Part of a small language model's weights: 13 layers, a variant of Adam for these matrices.
Each number is 128 + 24 x the weight over its row's rms, rounded and kept within 0 to 255. Layers, rows and columns count from 0. Numbers have three digits each. The size before them is the row's rms in percent of the matrix's.

# up: layer 4 MLP up, 384x96, rms 0.151, rows 293-361, columns 0-95
# down: layer 4 MLP down (transposed), 384x96, rms 0.0987, rows 293-361, columns 0-95
up293 091:116164149144109135104119128139178133111116121106118125143136134211130129139116109103105115129133117148175115110153150161130137130090142121153128144126120110097143105150178101146135106191112127141131111088111160098125099161118120145086183114121145120082134100143088138099131145168124148140
down293 085:132161126138100103055140136082119140124146141102071132124161116149127106149073127165134125155108102122103111156104114111158130149124134119121130114129141127184137137145114121151133109140129109139109124153130142156105161174145129127134129165073100157190141121108091127117115135126119170091
up294 115:128151160170093128106110126150132101193132135140120151132141125139128121105119135179152133102125148147138168118134127160106148117139157085084117114143124139147053121123151153089118113148150110128165114131110076107086095153087144155125099156132122133130122159137160119122130124133098110171
down294 115:121116127150131109090119183108170111143165120108140132156108117101102132118136129160149148170119126127115084162162139127094185076096127150188155119111160103119137163109118110146132135138142121129170095096117138144135074129118099116117116162100167115153117114113130115106126129133112137168
up295 105:097145139137106122136133129099082098150125139154122140149143151145145103143112136106137108156101130122146117147183105131107146147065136146097120097174145142114142125147127112132136162179115094171160099100117132097121103127088109144135159122131145067141121193126155129108123140155156163127
down295 085:131141104119151099118139160119156149084141133103133139094128163144145155148158161117137148165123132067157090153083095101159071136129086125148114153104169120132159112136110141110109118134139113136165120141099141172120132180093118113091132100132146110108119124150126098124126093103160137128
up296 107:123160112157075138115116134148072150089081149123097139150123136137157135127110160148136132133114153158101140091155155126143123156162167100158120116143118145132071140114141145093112122152158126175150077173136125107111144136145157136121110087114174131115107154143136108108121110126113116165
down296 111:144137127184142086123115142120139174110106145119134137136085132136122124062123179121156073118135129133118145129171111095149151119094148126137123121129168128147112129102137160091124167123108124147156112126125093114081135149112112104134159141110139119145094126127144092140162121167104139191
up297 104:112171120159129119074184122136159121156088112145120135114100115142155105118113137148085111133125126108119168105122157127131115147107169114159102095146133110138085141144107154128140134146135116101151098140115176172098109153113149183142165145157152126136158124121115124155070115133161139126
down297 116:166141138115095116115125085095084108119133128136099125114108171108097119120138089109082091167134117135110153109155146141133125150152166058109129106095122143129116145118133165157158157108127175130164116140133133145084098177127138133134164125136149113131121144135166153145107113142117155165
up298 096:145142132131135152131061131106116125116131149095123115141142103129164101133124119113169134156127168163091134138092137106109111162155113191137160120157100129153096164124141081133124122095161144156147117120163088092104191103106135123124140112112141103157118124145108114171123112099128114133
down298 093:096142187101164126127095114129138124137130111138119135094101137126138118124141129130140096179110178120101130096160140127128104137093138127113144155101111124135101080163101135180123092112127145144129082126092134120135148144123139104183173122138141141106139105095151134162183102167139103131
up299 094:092153110161106118136139134158120121151141155127129157126115106146128103099113063133162103111107179125177130131133097138069134178137101124158130135103160104147114149165115130106117113160124126176147104117149125125148146105063163120120142127118127175107101135107150144145157127137152132103
down299 090:118105115105141145089160121106129143146150138130132132128131126116133159120140174134169153121162122130114119147089132123154131104061126109121093146145099104129152139121147126150124120136113131086137143108101121116117182117166083199116104168171162118154092109149088144112094132131143083127
up300 083:121124151149138128152177148081121148132124114118089170143101172116117145131123124132070104149094112129100121111168151124122124145102137140103086113112167118133118136116124147135102165105159071132131115127153101138139132125182130128128130106157131130106134188147127115144122171141174179160
down300 077:114165086161110133075148140187139121112132104116145133108148118155140125113116116161138082072149148106146151171092100145131125085125141122136142112156155132110117129143127130157146110174118154126105140154108147139136116123119147146145179154107108145120134133122130127097082092103114146063
up301 080:099163152175163123093147170103142117159073143136120171127111133125157119093121133125137093156106132140173112121167159117148150157115180131132111108139162131136129133113122102127096163153148084160120066116150096132130125106104139140154131096134147147154113160126122096104107117138149119151
down301 102:123149140181172162098160153092126127123047149124090168129115168145117122122123131120121079153100114135112141101138129141140131148121176116136080122135115136144107133115149097128092145118137103134139081104145091146115107117099129161141152097137143157175139154125120121122115122157148132167
up302 098:130135127119170187117117180166111148111122149161125182124090128108151102130106136112146134121112110160112150131105111156124121146143153124121127107118130112170120147154168085147114090147157148138103105124127132094112125113139115183101120165135112132105091078102110086153132133077101130129
down302 108:117123131106124143136158150134101175130127116177118129149094125082139131143087087140113117170117158120090131149135087157147133122131161105120155115161102094108116167173122086110112122167116141153115119135125149139059143150099143136186152131126158143139094157116128120138132120083116124134
up303 094:149201104122151173129198091109128150113103097172135164172143136149139126129148136109096109123155113138089131140146140108149124120072164136126125143130157131141137120101149101106135106133138082134103132139125113156114157124152097152169149100137130104115152101112125116088136117157097122130
down303 088:132144097139148124105074148102091128137115129139131123140110127112127160108112108124106136095137139107124135087134129145124127143194160130148102112106120131099137149144116152073130164140093146135141126154108143114130159151078127150117116120080191134139103150124113134150156134172174179084
up304 073:131136173149141172098115151110142146091079140161108131110077136139130103094121134151096093126107165168165105117149151154139136164118138123129114116126170134173127140120138104117131119148135111171144084143169106098138138121108152123148147094133169124148137134155102107126088093079128104129
down304 105:120148153147142162086142138104133136116051138135128155122092180143108101094119138119120075140109156122151137106130135142131133133132162127128112120107130163211124127112139109123092139129148111166147058123155125133124126117109145151163150112149164143153122127130112131136107113107121082147
up305 074:138164133124122128110120120145135136102063143144134151176084147149128132097134143139122082137112107151135120145143125146136103144141135129124099138111113147176073168161115118111094146162137099181119079125163163125133136127109158193133143137126135157104115163156141117166093116115133107141
down305 106:126149145130129150083151109125144136092059137144132137145089183146142112081122132128129097139119126142122124151142155114129090158133156123113096134095123143174112147124125101135121143124140126186127054130112132127120122131106178173160150123146147148127107163132131132149084106120087105134
up306 116:137143111151115158107124152130129183143121149099120165097119126129104122119108092127157126124107131152154117104131151170107145138142151140123126092144142159141088166152106128098149101160158088153163110145132168095119165138135133192181168146119134062121127112145140140128109154108115124134
down306 112:093125143175115098112133141116133142108111116099092120158082155132090124140126143099134133128092125118137102143145131166161127128121152123133210096107156160164112130145109147117158082156165125127135097161096119112113113089139164125131168155138108131160101093152149162112111112102121135140
up307 109:122141129160148121121069121052116137113136139119131139125151125118170127090129154114104142137133127164109146160143140131130123166097169172128112157108096095153132115166132143100111142129103093125141100115150099154092087148152118147122171114121129117150121092147068147113125100122106134170
down307 112:129121168129135153182193108136141131129136070118148092119111079151158160108139103154091137104120106099150112160163141129115099118125122115154133126135103151111132158130130141140122093098098139137155094116085101144159148123120166147154154102113130102076168131094144111147150143132135118123
up308 096:139118138127139117121131101134079133112102083102096134169128124136092099095144126150088145105154118119121138128151143157077095167077143098107128153136093108153145134155123159082101148101153085174150138133167133135147131153118135152160139144138130140146151153163118097111100119110120164101
down308 096:101129141126119094113072122104143122135108161110140118164149152133131144170095165106131149121136173133119131069134103142157106147062121137109116127151105129095096124165175145143147099141158169134126110111140126138155138151142154063109127153116136151141138120114125158131112091147130084128
up309 112:120156125135083159113120179124127132082127124101125126181141101133143122112135157131129131103117129176147168113143113123168147142130104122132125110130119121130100151155160100082070108139136108155150106134149097136104155116150128159101083135108169128190100123113171127166114103108132149140
down309 098:117136103123132117055089104138115126129133168113166110133098187169154098148131089114106082116121099144128170163142106123161105153141105155129139164140157118163124136114141148122121112117108100148121098158153155114092133121137131100109140123115155117149124155122161117097101126161124166166
up310 105:134138123155130166089131132129146204097099141140131140181140127130120152080101104146174136125136097132174169136111134118125151173133133123138106105155119150134130177104149123138101100108114118137139133139145111116109113111142116134139139149105124084147114170110083083121092125084158155141
down310 103:139106153134124139090128128113134105117138154116112155133136157145174099153138168151118130158128094114104167101151106135173111156112169133106148113134146115103129111117122132096060165131152141123075115147114149133106181118097128132121120120094144151149097129179065142140104107123128128094
up311 100:120156151170152123096149141133123146118113107117113137138105148156146120092129113137136078125096103144140182119152130170131128142081120149109104059152159118146126185121116100109122141183105088140123106104165136109122103122087184174149140118121136124116090141129150123120118133131120143133
down311 111:127174145139155139076154102130142087122099121141079142108107197141159126120123117123133069130116140114100149120105135113116130149121150125115125103140128138158123174151125094152097141163126114178148071136146147093098128126089161142146131122135183121140118163138122141143099137143104130145
up312 113:134135162159077133102112115131138088151109079142128159111115105157153104114084100161144083119125109132120155131122130144114144138145101135132127122155156085179118078119116136102128090182159123161146120139123136151121132159126124153135147107122131158123106158088162070160139124140121098107
down312 118:130099113130107164096126050098113125123108111135168137137142138079107130146119121126119115163119113127115136138163155151099154127112131157109146162099142111117144141125151125161073113152133123133130149133132144164156083124113118145145143093129112151160108097110128122150084155179165073156
up313 113:137158145140148157118142128154107124156085162152128149076115138157139118114113105107140136125133099141174158134129180174126086148129157114138082102159091094182074123109154096127129139156125129116144130115131138100101147081106131172111119139089138112135128150119113128169126134140104104130
down313 111:166150147144111081127153153143109108142148137176157125103103116110112132114101066104147091125120125156111150174137148192103145117147137086140116139156103094122144182117150100139125112147133116125101124141162137111149083099114138136130168178106127114109113138113154141158147116132097113126
up314 099:132169122143132153105146145136121129093094158142148118112131128156162149150124149111067080123129134119120155122177125111176170123102110125058088088124137141177155141111105126105116124143112123130122098138176133127144143127151098141145157096114141096126121131123134109081086132091127128137
down314 105:127171131118136155100112150098113125141102128108161121113145144132163133108141174103096107097132122161108163117187125094111127129136117145145107140116170113209147168148115122123104119138113113156172108094129166128140127108108138153107155116094175100150146124116106109100120116105092146143
up315 100:136151170161112141123120137131141102117160140127163136153128151119159117126128134116107124149079107167138150159133140114146132107098127116120142163146106122139119147102143094085076098132090074136105108100115116139120182104128139149080162120093179134173133110144118105114095160107147096109
down315 091:104143149165125160106112140164155114126172147128150130121159147113137101173095072135145099122126110124119137168137132126136101124088132087112158148126115124131116155113153095149122132123182079122122123111143144140135147091132166109142150112114127121173173058119139140123116146108118109076
up316 081:116123126122141147082135162123121141154089121114148158165170077143174146069127129156170133101150115132145146162126134135103111175149122117127113110196103082164122144150152129084113160156111115128125133142152115128078127109115118122131136134096145142114134149119125084118111110107106156136
down316 101:140146115149100081121147147155107139093145132125087163115120157114100107145098128110107092170139118161099098089123132178151155123107127144112117162070176148117115112123113163167114097079142140136130094131099149161179139107144163109123160128143107109132122133130100150130121112141137108119
up317 116:084151126150129172107101147117126086148123162156092134095151131121137101131102128127146134126117126146149126128116086151121093130117117153131136152176128142152081150072073157098130131119155126137139087147174146101132126116123112162144126150088108083160153135173085126141114114115109156126
down317 108:104100131093108129085089138138090157121116117107137132160079138117093105099159103085173154173150149145124122142118126146144123141138126110128119131143160136104143150169177116162120150126099149133175152100105094153105115114123095149095091141120112134118133119159180160122114156143134102149
up318 082:116152169125116120116112123125135138132114151116139123134140146147137086179082151141118069098104178132134116071163130159149148096146107138133121118103142155134098149113116143182088141110116122162154068115093125110151152111122120165124104148129114104131110135127101135129143080147105083128
down318 101:128090106118159153072177108164094111155139111126115184112127109103157170104148137150134142140148103132117130135111168120088090166152142135113127126167126125124101146141106122102125095123153138099102153114196145133104118092133112128096166118105145113102153096135156133137125142119104150109
up319 081:149133143147131131154157160083089117152128082120112160120074193152116113159108139140102076167126127133139106096135147151077124152100137130121131145149147145118111111065108117103123101128160102147130136109163120105152160117127108148136128099179124131105122109155092128107141120138146115119
down319 110:147117100111075139074135121149171138137112129142126133123137111114101130103120091130144109098131149152100193107142106120160100113179125105136147122128103156134100166172130145175136130091121147120142129161086145115122072141149156113151151161103106114154134159107153125121093137108106127136
up320 071:135168152170138151072113124131146157107079157157104151129095145140131113092085135144128094133110118138145133148149144134156125149104149151089110097142155145174129147157121109103092147159120131141145089147124127134119109109129126183136154082168130097130087132158106135132079123113112148110
down320 106:127156144141136159068135138084142138102089151150111147117093169150124106113117141136126072147105125130123129128153141141135126157123172113115098090133125142168111142137116098132102151115131116189160068099146150142121120140104134179170153099139160130144111126144101115141088119140118109155
up321 103:158131125157140143069144110091125130134060129157109164087091123139142129088138170112137106151103127117129155147187134172132120111116161108120120117153127117109084142153145124111100166154099136144141091118117100149120122115128152132125130092132117163133133132132120126151093102165168149170
down321 115:098174151139089121071126074086129141104081152103132141122109129139155137135134120103126117158109143065169136149147149117147134113138144122137131115118110135110137121102162124171146172110118135153160097090125104138128100168137083150143169122119101144133142140107119102161119157144130170136
up322 101:098099165139123174108139150132159142117120109093133115142136089146121094120108126163136109149065129113144107124172133147106090106174121133175151121139157126140129133144099159117121105148156140168130101148140134108142140102134145187135097123118141115151122111176134137127095124062132089139
down322 095:127113121132111127101132115118145071153150090159099113134128101123155124144172124126126095121127154117116125162096122116114112150125110098132106181138156127064178122134152143140107135141132108091081147124123149154182090133117127148099135139125147163140128128145152122106114198152131087104
up323 107:119143170178163137115136158159163156086090115100129125130139116146145112124116160137122142097122119127126124081158129139127167140169121152125108061168132113123129137075138129123109111134159081138143084118166111151139154120128121145107119136103134114125117175109093114137129136079104152167
down323 098:109045116150099130144140164129136130133092104091116135116094110148112122085153109128147123146090116117131161127143120136154177142157167125119172173122137148137153147132112127139117127102132117174129146088122143132126086138079153125104141136107114141123172114097139146117190139118100142113
up324 081:111128104161105181136163125145095102134131130107111120154078163105096143113105138125113126129124126121142093119115115163076111163162172135150082115121156091132100134122173151128138143172164097131116109092121094147129132122155167130093164121137158145110146182134136118120129149113134135156
down324 089:116163168107137110100118122133154177156120123162134141109149092140145083164155113154125106137114126118127161093148156129137119105078078155108163160114109118133144156152083111146112132088125144125159105130158175091132133163116121085153091142113117110148109113146114123114078133108142135132
up325 100:117121136144144130111101134110125113159147098149126148135089141133130146150110108102102111161114095117157145077167094178115146127107143159118089124123151139115106130160114122094133116164123133168134093147143148122192109150096099134116178103164143157124163136127114149117150111149187099154
down325 100:140114083093134136118185110135115137115072111171142110095114128164138139098142163158129159121167129117110139151152162116128103150110123086113128157138124078152159158144149146114108120131125129148113117132096073152088153084130096124146108120153136095113132171105144135135131165145106134153
up326 113:098127153128148145104067110118162106174106146137092115118095137162163118136126127116159137108139116140122185158092140131132117159098135161145106143143110150194157107143129117101109146094150118150138129097141121102092159127078087145147130161142158111113145120100097091113118121117120124120
down326 107:128138135083136173076104135184150112103122096164114100089129099142161112113108159165146113125133123157106193115135126153178120119135134129141126144125085154155120152156144136159112108085107160097130126104131126132117135107097075148129131162113130134144104136124143103140116158117122172135
up327 120:163148140156171145128132164152094138116111139134127143104133124151146104131120101127067092182077135130098141094163136142152120127079146096122112133131125171138084175127166112127093127156147137134143093148123122115150127117139124153169110155120118145104108136107090138096116140108108129183
down327 100:108113142126102131084203070096145113170142153172133151101123094104155103169150121104135091146104096119170117127099123110095119143095103125131146156132137134137147134140148120127139169138103130152129129118105158114135129121096126156172142111154140167150118122117081167145117121098140132130
up328 094:099119127179120106066122121181140120165083124095113130120103131144122122124084110118139125142117132142136099114169130154120152131144181106152126129168137149124102122148089153102121105143152135105127110138118147156137096113105153173119112083112159106147153125154156126092084140139138080151
down328 091:158123129116121111129110123129101076143159144159162123076118143124134107081132121135139122115148152095133182166114109059097124103119140122114083122114106115166105162158146135166142136117106159174117102130134159123127116116141191090153140118144146139104130151109126144120147105157102128144
up329 110:094142132141086171138149136160102174093115146099130144137109120118126123096096133159130132158097161170153132136152134111117136125104145102136128121137130142146084117140141104099095092155092138184164094178132106119134165111156135155145095087126120140185090106148130136112140135108126129149
down329 128:151114111161123129087134124149118125115108120089068153123112187174106084155154140173131074151111137164117118103121125134116146115108162125125131099131176119143106108113138158129089123124112125183162116150128133153159145130136120117081118147099140121166102135156116108117111146153130142163
up330 092:132124134114111152128137130134109144101131116178120127176129140108173105099147131176103095079090127118134128134177153137074143132136142131136131123166102101117136150156106140123162146118171094131122094133172082125137125123152133140136141105143133110113184117176137131134120148081183122122
down330 085:105132118108120132152159145110124171091173135090134068161125133113143128123151145146120116122136116126097079177116104134121124107107104092125137120088124138135181122137149133153183108144151126128163141080092088105123144117138128105123159139083102111177160154126118142116154150126106142140
up331 108:091137134121091133123091119116135104081114120116111161151141106145153149100148111111102119138104113126170159097105138153113174142159123154173121095138163112162118142147106162109101144142126120132100101107166089138154102159164122156127140071113169154150133142121091141132107127107174124113
down331 092:108141153083122158150112143157160099108122161125081130161103161176138148153195109093141101087135112111138110142062128141111120129155135147134127137137126141140119124099121153126112125106142155107057140138140141139150128152152142127098116067097104141131119168141116138147110114123111132115
up332 099:135144136165123173101117172102115146170128149122137101120135112137154145081153115141110156125116103152135169141170148129108124155155100147111092117145131130168150165091151140092114147161110134124143135121129106073106151094125116129135150173105155089134123115181102134115111103105108106168
down332 101:138138151105136095099150072124130130117139124125111140106151159177133094127103139125147127108144121128124146117140109127156133132097173094135158116117164082098096091160108152132135121083136132116121103129079112214125118130144143115159090124161103161123119145105142160117174160124127138129
up333 112:154139151182173151098123126115099157084100109123124161090110106128136154118107137154155106119103130133137137170135153113139130147108110147145126134165123106116108107103180143130104130163095147183154119127110120097140114165102081167100141119105122125114080148096103134151122089122145158113
down333 100:126144131095116096070124103127133122111139152157128129088123143110155133142121178139170154131151108146145146119112107105160111150109168173106110155153107113126200121102140123107124104112119128115118138119152118127089137167138091105105151113065120129110133162137111114148129105120142195111
up334 099:133116120169106144136152175148133154088098143103113166167105104121100130132113146137125137136138115096114149168114117139123157187169148110156117113118150084154101125137148066120066131101158162145113110100123127093126123108182135151114136126142126129138096106105126109134118128079128125139
down334 099:126147130098162136106125134121134120184108110152099106124112096145162126157095099154118159178140127109108154131172114144146130111118108125138070131179122129125134142101112119100132129177110135128110129127164110158092133121098096087182174145130112093135085135128124114152089139101144144146
up335 103:120128162138136130128116127111155079124132089146142174134081162170142149110099103154110108161118124115131140132142106169112130161110116106118121134102121116170146098138112184093143107137114130147181133114099102104123134156089128132115182094167169119136142110116140103144150084138133163119
down335 103:086127132129099133141129118104128111126120123184124153098154161123142143109151156126144095088115167113147157129142114143105118172107202126133068118117113102151099163145119096105076140122084126107098145132153080144106123151130176129125118118107115161164139126132150130138149121125096134128
up336 097:152130150134159128068112149143094117117086101090123125144129125140154134127143105184168137119142135136122122142111129114143135140177118115188102126191138128160100172091158113156140127108138099176121148106163117129134120128135122105088124103094152123163142135141157112136084135158133139137
down336 102:108097099184114134135130125129169134106130117116104146098144166119102147141103114132102104130139149098145167100153119141105117124104121105112149156090147137113149092187142184128093136091154134118122106118095129136138123102121148177145126118170122121124126163138082139103194146127111132099
up337 106:139136136164143153142143121113133168135111109084153119093105116094171131139083131123105086120101113137130165101137118158101114125179135108134106134168159107171077162150130078110096129166112089132112145113161131108143119132138133141147127115097130124157117171171104104139123122086146119148
down337 093:141115157144104131098139141126152081160095146150149106084135172147156133145174115093155122098155099144138159170144111115119119091155128117173140173135110097096134132120096116134139139119086129113110127151186154139123142099103110106094129178121159120141101117129117114141108124151108094098
up338 087:113165155124138131094148107131177127108091121137132124143108157141130108105154108134146107134146132150148143139177155109132075156101137134140096102127104117164095136157120100113128146133148072182124092146171152117135132120096168148140178123137166140093092186113133105119119129132134125142
down338 112:132169140114146131084170103127157131128057130161129150134124176157133116084132142120125075136147125132116132154146142098133091150107145113136105116105112135145088146130105117117120149132134119175132063134162138129116114123091152155144159105125165116141099189127146115143091117125101127143
up339 099:124132142164136140121128112158155140097114136107109129119129113171164097134120127158117105158093087160132152139167176114145140128095120155122108122173129069152101155143132146117114110170171093129163107162176130105111135160104111140118148080098144123126116141130089118131116124094113120173
down339 088:115136134142145159052119137138097111106125120105131129120130173149155127139160142125138069140082089145100149141097141115113153158127149138110125134120097101129080169128159130147094130108118110147151136146163127142134144167136091119120152101130197125138128105135128133162074145130147097120
up340 106:114149142127146121083126120124117088129115104141128154143129149149150140118124153156102105116151107136148156119158149097112112152153165165101165088137135128139141113096169098087133182164087109122122089128168127141122122092159106137105108132136135085151063131119092117117111158089129153115
down340 113:128133116111115100063118140130112114171132116104128150114125141136136132131181165119104148149153111143140129122149165117155109122127094184089143143138143127077155107065166101111137154119107113111121114120142137114118153109161104107105131161122156098115087162157156130142114161091120168108
up341 100:135122155147135176125118137140151064154141091133139109132144138169143119162083125120111088143119128123081156112138128127131091153139108173124098119122157147118112121135112102072116091139136128132126113095166157104075127117122102147096162074119151153125145146142136104105165134117115125171
down341 105:163135093134073130128142101145096118114115122106114082162119139108107133112140136119148157161191187112108112149102136146147096141143107168098109117108128186123144130139163143137095142119123138077137124109099089153125171159118141123128129094159116124137090158127136146101107124126128100146
up342 079:099109138075164144129110133123138109157129106118147141154111156122133150120157086150098129130133093103085120147136125168123090114107150152139150136112141103118119149126102140107095149116157134160120107152155121102077082117100120160118126142181164165141101160145148150127107131075081140101
down342 082:153120138165119129123123136072084172143132130134110146154135066134110138152127133132113102112133178107172130133127133100122149163164131085101092123152115141143090128094153140168123139125112089117129128126120120142155171131173129084144123123103091088119148158137108095119158092150128127158
up343 113:116120132130103173098148135144124130131132121132141142179092131162130124147140069090133125170126153124102131135195117168128141157128141146146087102137141093128107083127151141094121089181129133166135112103144133093112119159153148129082151088142114114098135107112130117106144130154152164118
down343 117:090117136150148167117121142154140109109145116072113127158146132124095156174111141124154177118151138090124095086147116155161114158162102103141163108070121168122104102134098128132150100106135134120135096105112135113122166147172150094122118119118116127188116093148131147129097131122134119121
up344 115:127130144128114158116144136140089104105107109127121153122117119180179096134125136134100077136092114137144158157123180120142130162135105123157140156161150075181112142113128103123110131128146113138178131159133158081135161098110108124138100105108113097138099135104086128083141124099106116118
down344 107:129125101121117169102116121145074115125123114166150152139114145115117138079161124097107164101124146145131162139097101093130138140114083104138094164148139119128122120125133140107121162094104096111160170176144112133141162142124110102147092109146174151094099192108139128128130157138108111150
up345 093:094125147118154101135089155132124178104090151189104132133148115098131098108075116085130129089116106155145125087154128170134114138158121142167135125124144145180116149160123123145144151145157108147129109150119124122098114099126149150172124122123147115113092134156149115133130115098128106189
down345 078:092113154156079117111077130155138144116162134090155169143139111149078128119137105093094135119148119105134122145139125105071093114144143119147152136151172141113121147146134123123116175151172157095097135129126167085109086081129109116150164154120125111128120136132138132131161104140157128107
up346 096:120164115131125098064077141134139129113093084108132115156140137159106122119144104130131125115122128146162131109162133120157143162117106138160144127144124156118112120142105164138103151176106134137145123114096116153159056172109134161171153111171144109125142120108135088110111117162156125160
down346 085:133134097172118100131164150098123125119150148113123129102112155135137087133108109096167049150141148138128154167158134126131163131091128124093120127120167140128103106096118167130151162153121098153146102126107121094107101124144137095154133142124111166149135151105137111111118133200134161110
up347 110:130123136171135113096140142106107124095081142105105141165115117139155107135140142109156121118139088128127167094131124189109144186116137142113110107148113104186128132140140142130128100152117140181116116114130122087121109120155140161114158120091140121127135131112121090145096085085148164178
down347 092:118132133118120158137141151144132149130137128100103129065117142138115117134130137151137097118110140155140104152113149080153044140151116112152189126132118129128118129153098087166143144113171096111139158138099136093091110142122148149147109078146126122100122167137140122114156125146136068140
up348 099:097130087105140136076159141138125133136080106120148104142104117149170143146118122128143113080141107122133122149143138180138108141114130151137135130169128092143102145114140144085141126159158126127100103116178139115131188114093109142137128147128146142088133114101124113109047133129172142136
down348 109:145134145149130139213126131120124102133141138139102147118101140117116138146133099108119147164129136133133071097123125114106134106139145091135107126061123124128112143154085127163101111125104129136158149133108153129130097156143156087120163122085110121133127140131155129111191072118154178128
up349 098:109129141132141139115156143078120090120084104177094145144132118157153140134119131103164134108141120126158143101133126117163144139124131149080133117130106114124136098130134072145139169154166145129130107085148131128139073088126120122114135128103145084115091179145157075163137130168135154137
down349 099:108090126160178108161130131105110157131135129143118126150144166153122141156083150114151114110168096121134141137175101130143136109117149091132142084143064136121118099123082107118126102092097117124164132118157104170126150134162154127129141139130113139156115147187123122132148114139083117085
up350 096:131166134115121111115133136105099146092116119101093127117095149191159131110106145170100096147091170145122152147138142154150116149091109124087108112117128132173126155102126112111107117113133119181110105102167153141111148091151109125130138089110172092114157100111147101139100137118138152158
down350 098:095130105083111158093127144124160111115121137142140123116106164123173118124126135156151112119114149144158110174141130159129103154103070131120103135124083139206128107094152125109143094135145120165112133137177137126122156083118117129122132078147177138109119123110139140105141155093144147115
up351 100:146133154119101124105146143111096163142123109127148197148136148135144080123136119115134102125145144163130138121145149180150134109098125128125104130126104143146108152110136105114126081128141082177166136100136125123161141122098126182114145112122178074125107119161134075096093137097129137141
down351 091:109141165114089097060159185111087128167101106092148154127118155164120100124135128157101119139135111108115119175170160130132101099131092113103137116106121159142108154111176158100128141128158129156135115166106098134128129101121133129133153115139146111148119115126172160134089120124140132132
up352 103:109157136101079147119103121107142110108114096175160095161137141181151113158122131094116133175129074148145146140129137132139161146118142172102138117145108140164128117115157108123120150156111153169158135093089160090128117092114101161087149099136112106125116142132100120117154104153123111125
down352 084:135180115155111120102111131107098198094101109131163103101148125129095165119154153115108154169129126131084140137123107102126144117127135122181125118122116142147140119110069127120115129107101129111201116128132143146116121153103149113094153147105120136157152155131123118116145069092139134143
up353 090:137120133177117139113156143095115095099078126133157178139092114107130126091137113141076142153108113164125154131132145156108141122093185122097108127119145172169137143105133153135133125129140135162128124138110105178095118121130178126099160153097117114135105120106134106147133090102095093141
down353 080:131113094133184161129149095137115138140142109164140115072107168126116118125129129152167165117124144147096151127135137078115095150134099110153158159117101073104174153140151119123110106110145137081122133152131110121146162123154146131159088087140136136094158113109101098142120144126153135097
up354 090:146122172177145179100140167134120141093110090118115131124099133132144127106121142149131125151085162141174132105145179109090157161132129104107089114154148102170109138137143126110118140132138133179128089142131120094119132099152148148136140085123166136114085115163120117119073113132135141132
down354 108:111147149142144163070126138103121123098072133135123138116078179166112119088151138142111072159124128094140127124103141155095143165138155103118147103115132153178123153127143081111104126133139127184137083131153130135123138119118155155155130131105174141133112149133146119125108125119125102159
up355 105:112136103175171182116126136102142138125103146119146124161101118147135096107088147137129122134114163106141143118141119158120163163114135159140106083138121094141122141136108106086107136170130111151133120108152108083145145082123077160124152091164165138143120171168104135127110125135165136158
down355 095:130123143174128109065163138083125119117122158150142115110118175109120123112111146144147147126133163122164165120152118122128108141099141120101133117157148089098104150087127125115155148132094147136137087128173123138120148108114136123165177132082135140119103168113078138121133087100136180117
up356 092:159167157144155147114163117114116160158121109134118172129090166131119084104139128152163079140123135147116144131159144160150105124089141131084100100116131107125145144148120105096151105115114092166171118129137145116113133110088114174113134104117155107132115158175172092137099131149142148142
down356 106:105168148136115136091146146109109102133083120133133185119116176171136093106123135156119123150122152151120132096127148137130113156086157113122103091121110133165099145163150132123084113140135100160166089109110136119113111128118147160147143107122178089161119168165113114106109137166133131157
up357 073:118190140173140184094154139124144144105107162134113178142062129168108102103095101112136124139113125134155116119153160119117158157151134136112112119123141138145110131130104112099094132136146096174158085146117119129098140111123157154132123084156157120118090141128117115128079104135134134134
down357 102:112161148152159173096144121097127127087081153133113170145083166177123112096118130130118087161103119124130107127144133129114137151125160115113109098116129141156110122131146114113116139159125116210145080110141108137094131130109155167144154090150173128131113155130128100120114109128123124152
up358 111:077122124126153180086131166165108140161137086134123128108096119146171121109109126160109104141089098115120149145130120133147146148110143133144138150145114089158145097139125117084083093169134087141143110149130125104145148068109123147155149159132132115120133113142132113100121167083132102155
down358 108:157130152117096116111120159101101155130182139143143112151174144099153074094102121169139107111135118164114160129145070116147139109088158120141137123107112093116139112153137083133124164123107138120124149120123128128153142107155120130166110123135113156153141097168099150118155162089076133116
up359 091:115099147142105148114099140114127136106100134166145124154116129151155151088095176132109116139101113089136171102130138127107122148145092172162110150117157139135116116171123155132081144104124162118116079161127136105152100156138125150155099145167126150121107139110128104079132114117112059133
down359 088:132123099129128153134173082138090114143141109156106091071135148135133142097144071097109127091122137101134173122149120137101077109104130076151125130138118136115137130113167133149151165112144134126116188126132097133143087139109137093143138120119080127140138143143145132150162172143122160138
up360 101:119122154150106119100146140101109127117091099129130121167082144176112111115092134152132134148098165101121139151121104113105154135136117108129149103165158109119150115105131156106093142182135100175126104115147111165156158106085138121105146080153151129121133118157135138131160105173173108100
down360 117:122073115161091128115114123147110146089137149104115144137106140077077120155161141149136129150124109137108097133136146123136114146143111132098158112122154155105178124094172163147117173112149151119171129078113138118139163133157098121120104116166131132148105116142112122089109156105102169154
up361 074:108184126141115118099140132111136135105082117167121142173094157144121138074117135130122087142111143166126128138136144121152140180164151125102105124128090156140114123138154113106097135167148138172159064145168118137126105123108146152130146126132138103138097177128141111151078143148134123149
down361 108:111156135141154165077149094113150158081058124145106155145086162170119123097125127128142093135115133144130129148145132111126116159117167119125099120104134139150101119122141090111113131152142133171111076119150115122131114134104172160162159108147145126139100179111151111143096140140127103149